config = dict(
    num_hidden_layers=8,
    hidden_size=256,
    num_attention_heads=12,
    num_key_value_heads=12,
    head_dim=32,
    intermediate_size=704,
    vocab_size=6795,
    hidden_act='swiglu',
    norm='rmsnorm',
    norm_place='pre',
    norm_eps=1e-06,
    positions='rope',
    rope_theta=514000.0,
    rope_fraction=0.5,
    qk_norm=True,
    attn_scale=0.35,
    bias='none',
    tie_word_embeddings='early',
    parallel_block=False,
    extras=['some layers without attention', 'local attention windows', 'paired heads', 'shifted keys', 'gated attention', 'norms scaled by depth', 'capped logits'],
    init='normal',
    init_std_qkv=0.0304,
    init_std_o=0.0062,
    init_std_up=0.0304,
    init_std_down=0.00458,
    init_out_by_depth=True,
    optimizer='adamw',
    learning_rate=0.0022,
    beta1=0.9,
    beta2=0.95,
    weight_decay=0.24,
    lr_head=0.0205,
    warmup_steps=472,
    schedule='wsd',
    decay_fraction=0.252,
    decay_shape='linear',
    final_lr_fraction=0.02,
    batch_tokens=[32768, 65536, 131072, 262144],
    max_seq_len=768,
    doc_mask=True,
    train_tokens=329400000,
    max_steps=3148,
    dataset='wikipedia_en',
)
Each number is 50 + 10 x the weight over the matrix's rms, rounded and kept within 0 to 99. Layers, rows and columns count from 0.

# o: layer 4 attention output (transposed), 384x256, rms 0.0804, rows 110-122, columns 0-127
# v: layer 4 attention value, 384x256, rms 0.0787, rows 111-122, columns 0-127
o110:40 51 54 76 43 32 45 44 52 46 42 42 48 54 39 51 56 54 48 56 52 54 63 40 51 36 46 52 41 68 57 46 50 48 63 46 52 37 48 55 46 42 50 54 36 56 56 47 64 40 43 52 56 54 43 35 34 40 54 45 49 53 58 42 61 41 48 44 47 39 49 40 49 59 52 56 48 52 40 34 48 54 46 58 46 68 15 49 59 45 20 46 45 49 47 54 60 63 58 59 57 48 39 49 55 40 46 46 40 54 49 45 65 43 44 42 54 60 73 46 45 53 41 55 38 44 46 59
v111:47 66 50 61 48 48 60 50 39 41 48 49 47 48 51 40 75 48 59 40 30 47 56 46 43 36 51 60 37 59 46 41 50 22 48 53 55 41 46 46 45 42 26 54 67 43 44 40 39 47 49 56 49 42 41 43 56 59 55 40 65 33 63 58 43 44 53 45 36 51 53 38 33 61 40 47 27 66 47 46 57 53 55 34 57 53 60 28 48 56 50 54 64 58 29 62 53 54 36 44 63 75 61 56 37 58 40 40 50 57 41 69 56 35 54 50 50 26 54 63 48 47 55 48 44 37 60 48
o111:37 70 56 59 39 56 58 51 49 47 45 41 53 46 48 36 77 51 55 51 41 42 68 46 45 31 50 69 35 50 51 43 47 14 50 52 63 45 48 47 54 47 27 52 61 39 36 40 38 64 54 48 40 37 39 41 47 52 52 44 65 40 71 59 46 57 55 52 34 57 53 48 32 64 40 41 42 69 46 56 51 52 49 50 48 63 68 32 43 58 41 46 59 57 37 71 52 57 42 46 57 76 55 52 40 59 36 44 57 47 41 57 52 40 54 43 54 37 60 56 35 44 58 48 44 37 62 51
v112:65 58 54 57 58 64 47 51 52 50 47 57 56 51 55 48 71 54 39 48 44 58 49 68 39 35 59 56 74 69 62 49 54 54 68 49 55 55 31 52 66 62 60 30 60 50 50 30 45 47 55 51 52 58 44 52 48 31 50 58 52 65 31 40 50 53 42 51 29 48 47 52 23 27 38 35 69 48 48 62 46 32 53 70 22 54 56 44 49 37 54 50 41 57 60 60 38 44 65 51 62 52 48 54 69 49 41 37 54 33 36 52 46 61 47 42 32 52 76 45 35 51 53 43 40 47 64 69
o112:65 58 44 57 46 66 39 48 37 51 44 65 62 45 63 31 60 50 47 41 44 66 51 56 38 31 55 57 74 79 61 54 54 52 67 49 56 52 39 48 61 62 60 28 59 55 61 38 53 45 53 57 56 48 45 50 57 37 54 73 58 61 37 37 42 59 41 55 31 49 44 45 26 20 41 42 63 44 61 58 51 24 64 69 27 50 61 39 46 35 57 64 51 55 48 52 42 50 66 41 58 53 46 48 61 50 40 44 51 46 50 53 44 53 38 57 38 57 56 48 47 48 57 52 56 49 54 67
v113:54 81 54 64 65 51 42 52 43 49 58 51 57 32 56 49 38 50 51 48 41 55 44 49 46 60 54 52 46 41 45 56 55 41 51 48 49 58 70 57 44 54 50 42 48 47 48 66 43 54 63 51 53 39 62 47 52 49 31 31 38 37 48 68 76 55 46 57 60 39 46 29 45 51 49 68 68 31 37 32 49 71 47 60 50 58 58 58 41 61 59 34 54 34 56 51 33 66 55 49 45 48 56 37 55 35 43 51 66 47 66 55 51 49 44 49 63 37 54 58 60 43 47 44 45 47 58 47
o113:52 79 67 56 56 49 39 50 49 50 68 54 60 36 46 52 43 47 56 51 41 54 48 48 44 64 61 57 36 45 53 52 60 41 51 46 47 43 69 51 54 59 53 44 47 48 45 54 43 52 53 61 58 48 60 49 34 50 47 39 33 40 40 62 65 57 44 61 56 43 46 25 43 63 46 61 66 49 38 42 52 69 38 70 56 59 50 63 45 61 58 28 56 23 53 50 27 70 57 52 47 53 54 42 54 45 50 57 70 48 65 61 59 44 47 48 47 39 66 56 64 42 54 49 49 46 48 51
v114:49 32 47 32 56 41 66 65 53 47 55 48 51 52 45 55 73 51 43 29 46 54 55 59 53 43 49 34 56 45 39 48 41 47 41 64 50 41 45 53 46 50 23 38 43 54 78 58 58 54 43 42 54 41 47 43 57 17 40 38 43 59 34 68 71 54 43 55 29 46 47 61 55 57 49 41 44 45 57 32 46 46 36 38 59 59 44 52 60 53 49 44 48 43 43 59 43 54 52 45 27 44 48 61 56 55 58 41 53 55 43 61 44 32 58 45 37 54 40 41 76 69 51 41 58 64 43 43
o114:50 32 52 36 62 40 58 60 49 57 58 52 54 44 50 58 64 51 34 28 42 58 59 51 56 48 42 31 50 48 40 44 39 47 43 62 52 42 52 51 39 50 27 39 36 53 69 60 59 60 36 41 48 42 50 47 63 22 27 53 53 48 44 63 67 53 52 46 32 45 60 51 53 52 48 41 48 52 66 47 46 48 49 35 50 47 54 50 50 48 46 45 38 44 39 59 36 49 52 55 31 40 49 63 50 45 55 39 50 67 47 63 48 31 60 46 39 50 40 45 72 64 53 46 56 62 53 46
v115:78 47 56 49 58 42 50 46 56 50 55 41 67 36 65 50 39 52 54 58 50 50 50 46 49 47 60 54 44 60 54 36 58 44 45 50 38 38 40 55 65 43 40 38 57 42 79 36 69 57 49 53 50 47 55 49 49 50 61 45 75 58 52 46 59 47 66 51 63 41 48 57 57 52 54 41 48 53 33 47 36 45 36 28 65 57 51 47 32 67 56 52 54 44 57 45 50 44 60 40 51 61 54 54 56 58 29 43 59 46 38 40 61 40 55 54 49 41 79 63 42 53 50 53 48 58 50 64
o115:64 42 58 46 60 38 41 54 42 47 48 45 45 50 64 49 40 54 44 50 39 41 50 41 36 56 64 63 43 63 50 44 73 43 49 43 42 36 39 60 52 49 41 51 60 49 65 28 61 67 52 55 53 56 55 47 76 49 54 52 69 62 44 39 48 44 66 35 54 37 49 50 38 46 53 53 54 53 30 54 43 46 35 23 73 51 45 60 39 65 46 56 55 46 54 58 56 30 56 45 56 58 53 42 50 64 26 42 50 49 40 36 52 44 59 57 54 46 70 60 39 52 62 51 44 56 49 62
v116:41 41 53 33 59 48 53 43 47 29 46 59 40 45 37 40 55 65 45 61 32 44 62 57 47 65 50 34 53 47 57 37 49 58 58 56 36 46 56 59 44 48 53 50 60 57 65 45 20 47 51 54 72 46 60 65 50 46 61 53 50 62 46 58 60 54 45 46 55 28 50 41 65 61 50 24 57 62 50 47 45 47 69 52 53 54 73 42 48 42 55 39 50 47 52 66 60 51 57 63 43 41 45 39 48 46 49 41 61 58 52 41 74 43 54 49 46 36 52 60 52 55 54 57 42 41 30 55
o116:50 35 47 42 68 45 56 45 56 31 45 54 35 44 35 44 68 68 40 54 42 42 59 47 55 58 41 44 53 46 55 48 45 60 62 58 41 48 50 58 50 59 53 54 58 52 53 50 34 45 59 53 62 48 54 55 70 52 58 62 60 64 52 54 55 55 43 51 54 27 40 37 63 64 57 38 63 64 42 50 46 48 72 45 57 61 66 37 44 34 55 48 49 53 57 74 59 48 62 57 36 40 52 48 51 48 48 35 50 53 58 45 70 50 46 58 46 46 52 52 57 55 50 60 45 49 32 66
v117:62 60 29 56 45 56 56 52 49 41 41 52 58 42 51 61 83 63 50 45 58 56 58 42 40 76 52 55 51 56 44 50 54 52 50 43 50 58 63 59 32 51 49 50 53 55 42 60 42 45 35 54 51 44 47 35 57 45 53 56 51 64 54 55 52 53 61 48 53 51 45 44 29 40 48 38 51 54 63 81 69 65 39 58 40 58 48 52 56 43 78 50 37 63 46 46 73 50 49 63 51 50 53 48 57 38 31 62 56 55 40 63 39 44 33 58 43 49 51 53 53 47 44 61 43 69 47 55
o117:58 55 35 62 50 57 58 52 51 35 42 36 60 50 51 54 70 61 42 40 59 56 60 45 44 74 55 59 46 45 64 46 55 60 51 50 52 65 57 56 33 51 43 60 55 48 47 58 37 51 35 52 60 53 43 35 53 44 57 51 49 71 47 63 56 38 67 50 54 49 46 44 31 49 51 50 53 47 61 69 64 57 38 59 42 53 54 50 54 54 67 48 32 68 51 41 62 42 50 59 58 53 52 54 57 47 42 57 57 58 29 68 43 49 31 43 43 52 43 51 55 42 31 59 43 58 43 67
v118:51 65 56 51 42 69 36 42 51 49 66 50 49 49 32 57 66 51 50 46 63 41 42 64 56 48 42 40 46 48 61 52 53 65 47 57 50 44 54 46 66 61 40 58 52 56 38 48 52 45 57 51 58 50 41 42 48 51 45 37 68 57 46 63 55 45 43 58 40 63 42 40 77 60 53 39 44 47 49 52 57 45 48 42 54 49 49 34 48 65 48 59 34 54 50 49 50 64 16 63 44 54 54 41 59 52 41 44 47 59 48 56 50 68 50 53 58 20 57 54 58 50 19 51 57 62 48 51
o118:49 69 57 48 36 66 33 49 55 50 61 39 53 55 29 47 68 49 53 44 56 42 59 55 45 55 33 34 42 50 50 59 55 64 48 54 49 46 50 52 53 63 43 59 49 44 36 47 55 43 61 64 56 60 47 49 59 48 47 35 61 50 50 63 46 57 52 59 38 53 39 37 75 55 46 45 42 48 54 52 47 41 37 46 63 36 51 38 53 60 49 62 40 48 42 42 58 60 24 60 45 62 44 39 49 59 32 41 45 58 58 42 50 60 45 58 60 28 59 55 62 52 34 53 52 56 34 43
v119:45 43 38 67 62 59 51 54 49 66 53 50 36 52 43 52 62 54 63 47 54 53 53 48 61 53 49 45 48 60 47 60 56 48 61 59 50 52 56 40 47 57 58 45 54 48 57 48 59 60 57 66 42 50 52 55 54 45 51 58 45 52 63 46 55 55 57 41 40 63 29 50 48 29 57 50 52 65 27 55 46 46 49 51 48 34 58 50 32 57 59 36 55 48 80 42 53 40 53 54 54 55 51 53 36 46 54 49 47 52 44 33 52 50 50 56 46 56 42 42 61 42 55 43 41 58 53 53
o119:50 48 55 57 66 57 40 46 58 59 49 42 49 59 48 58 61 47 57 54 57 51 55 56 63 49 50 46 56 59 54 54 53 58 61 43 50 61 51 45 46 56 56 44 58 46 52 53 56 57 59 60 39 52 51 53 38 44 48 61 50 50 59 41 56 55 50 46 39 73 30 47 52 29 62 55 43 58 38 57 47 50 51 54 49 45 60 39 44 56 61 43 54 50 75 49 51 44 50 54 56 47 53 52 44 54 61 48 47 50 41 43 49 51 54 53 45 55 46 33 58 45 58 49 49 54 62 56
v120:53 48 42 41 46 54 56 43 39 54 56 44 73 43 58 43 37 51 45 35 38 52 44 40 45 45 30 58 49 54 55 39 49 46 63 38 47 50 47 34 37 54 40 66 53 71 45 44 49 65 71 53 38 43 51 49 54 58 45 60 57 58 42 40 56 53 52 61 43 47 53 56 55 52 47 45 32 42 47 38 45 53 45 45 66 48 46 54 52 53 52 32 52 41 48 60 48 51 70 52 48 25 34 50 71 45 54 57 54 34 56 67 51 67 56 50 25 60 39 70 52 43 41 53 47 26 57 50
o120:54 52 36 49 50 48 50 42 39 56 50 44 68 42 60 50 44 43 47 38 36 52 49 46 34 42 28 66 48 49 56 42 49 53 63 41 41 54 51 31 42 52 42 69 52 70 47 46 44 69 74 48 40 52 59 51 53 65 52 59 72 57 47 42 44 48 52 54 46 51 52 47 61 47 52 54 42 51 57 38 46 58 56 37 62 46 48 57 49 61 45 40 46 43 44 54 48 53 73 54 59 28 31 46 56 47 56 68 44 39 53 68 51 60 53 47 26 50 36 67 58 50 46 57 41 34 58 50
v121:67 59 52 42 61 64 44 49 54 71 55 41 57 41 45 44 63 52 33 39 45 45 61 51 57 55 66 47 61 54 47 39 55 38 52 31 53 58 36 60 36 47 49 61 44 55 46 51 67 50 64 50 57 67 38 61 43 53 62 48 30 51 40 59 24 53 54 48 55 56 29 40 45 40 43 41 47 35 43 61 50 64 57 61 35 60 35 62 46 41 62 40 64 49 58 51 59 51 38 58 51 48 47 46 46 49 57 45 58 54 55 45 39 47 70 45 53 46 59 48 60 24 53 34 45 58 45 48
o121:68 69 51 47 61 59 51 59 55 65 49 47 53 42 47 54 57 44 35 59 43 41 65 52 52 45 67 56 68 53 42 42 56 33 58 37 43 49 30 47 43 61 47 56 50 51 47 45 65 52 61 45 48 57 45 62 39 56 50 43 30 52 41 57 39 53 46 46 46 48 35 49 48 46 41 46 51 34 34 53 40 66 53 51 38 54 36 56 51 48 67 44 62 51 55 49 59 38 30 63 44 52 50 64 54 43 46 51 62 45 46 40 46 47 63 54 40 52 53 48 62 29 63 23 53 51 52 55
v122:44 59 64 31 46 41 50 51 57 57 44 41 44 56 54 48 44 54 48 46 63 51 44 41 48 49 45 59 42 49 61 56 36 58 28 52 58 58 42 65 61 62 51 46 55 54 53 37 50 66 59 66 55 49 47 43 50 50 58 43 57 49 66 29 33 52 38 53 51 36 57 58 29 50 36 56 86 47 51 49 53 42 53 37 64 54 38 52 52 52 56 60 50 56 57 53 51 54 46 57 45 48 35 56 38 42 42 40 61 57 62 59 61 56 44 49 53 37 44 46 64 20 45 62 56 45 56 60
o122:39 60 59 23 40 42 51 54 56 60 46 34 48 60 56 49 44 50 53 52 62 42 40 46 50 48 43 62 39 54 67 54 26 65 40 49 64 57 44 56 62 51 50 48 55 58 60 43 48 75 56 63 54 43 53 43 38 54 69 42 63 47 53 28 32 50 38 49 43 42 66 53 37 57 40 56 88 53 52 52 56 45 50 48 61 45 48 46 48 57 49 50 53 65 64 45 50 53 55 61 62 53 38 46 37 50 44 55 59 58 65 64 65 48 38 39 60 41 50 51 56 31 47 57 59 51 52 44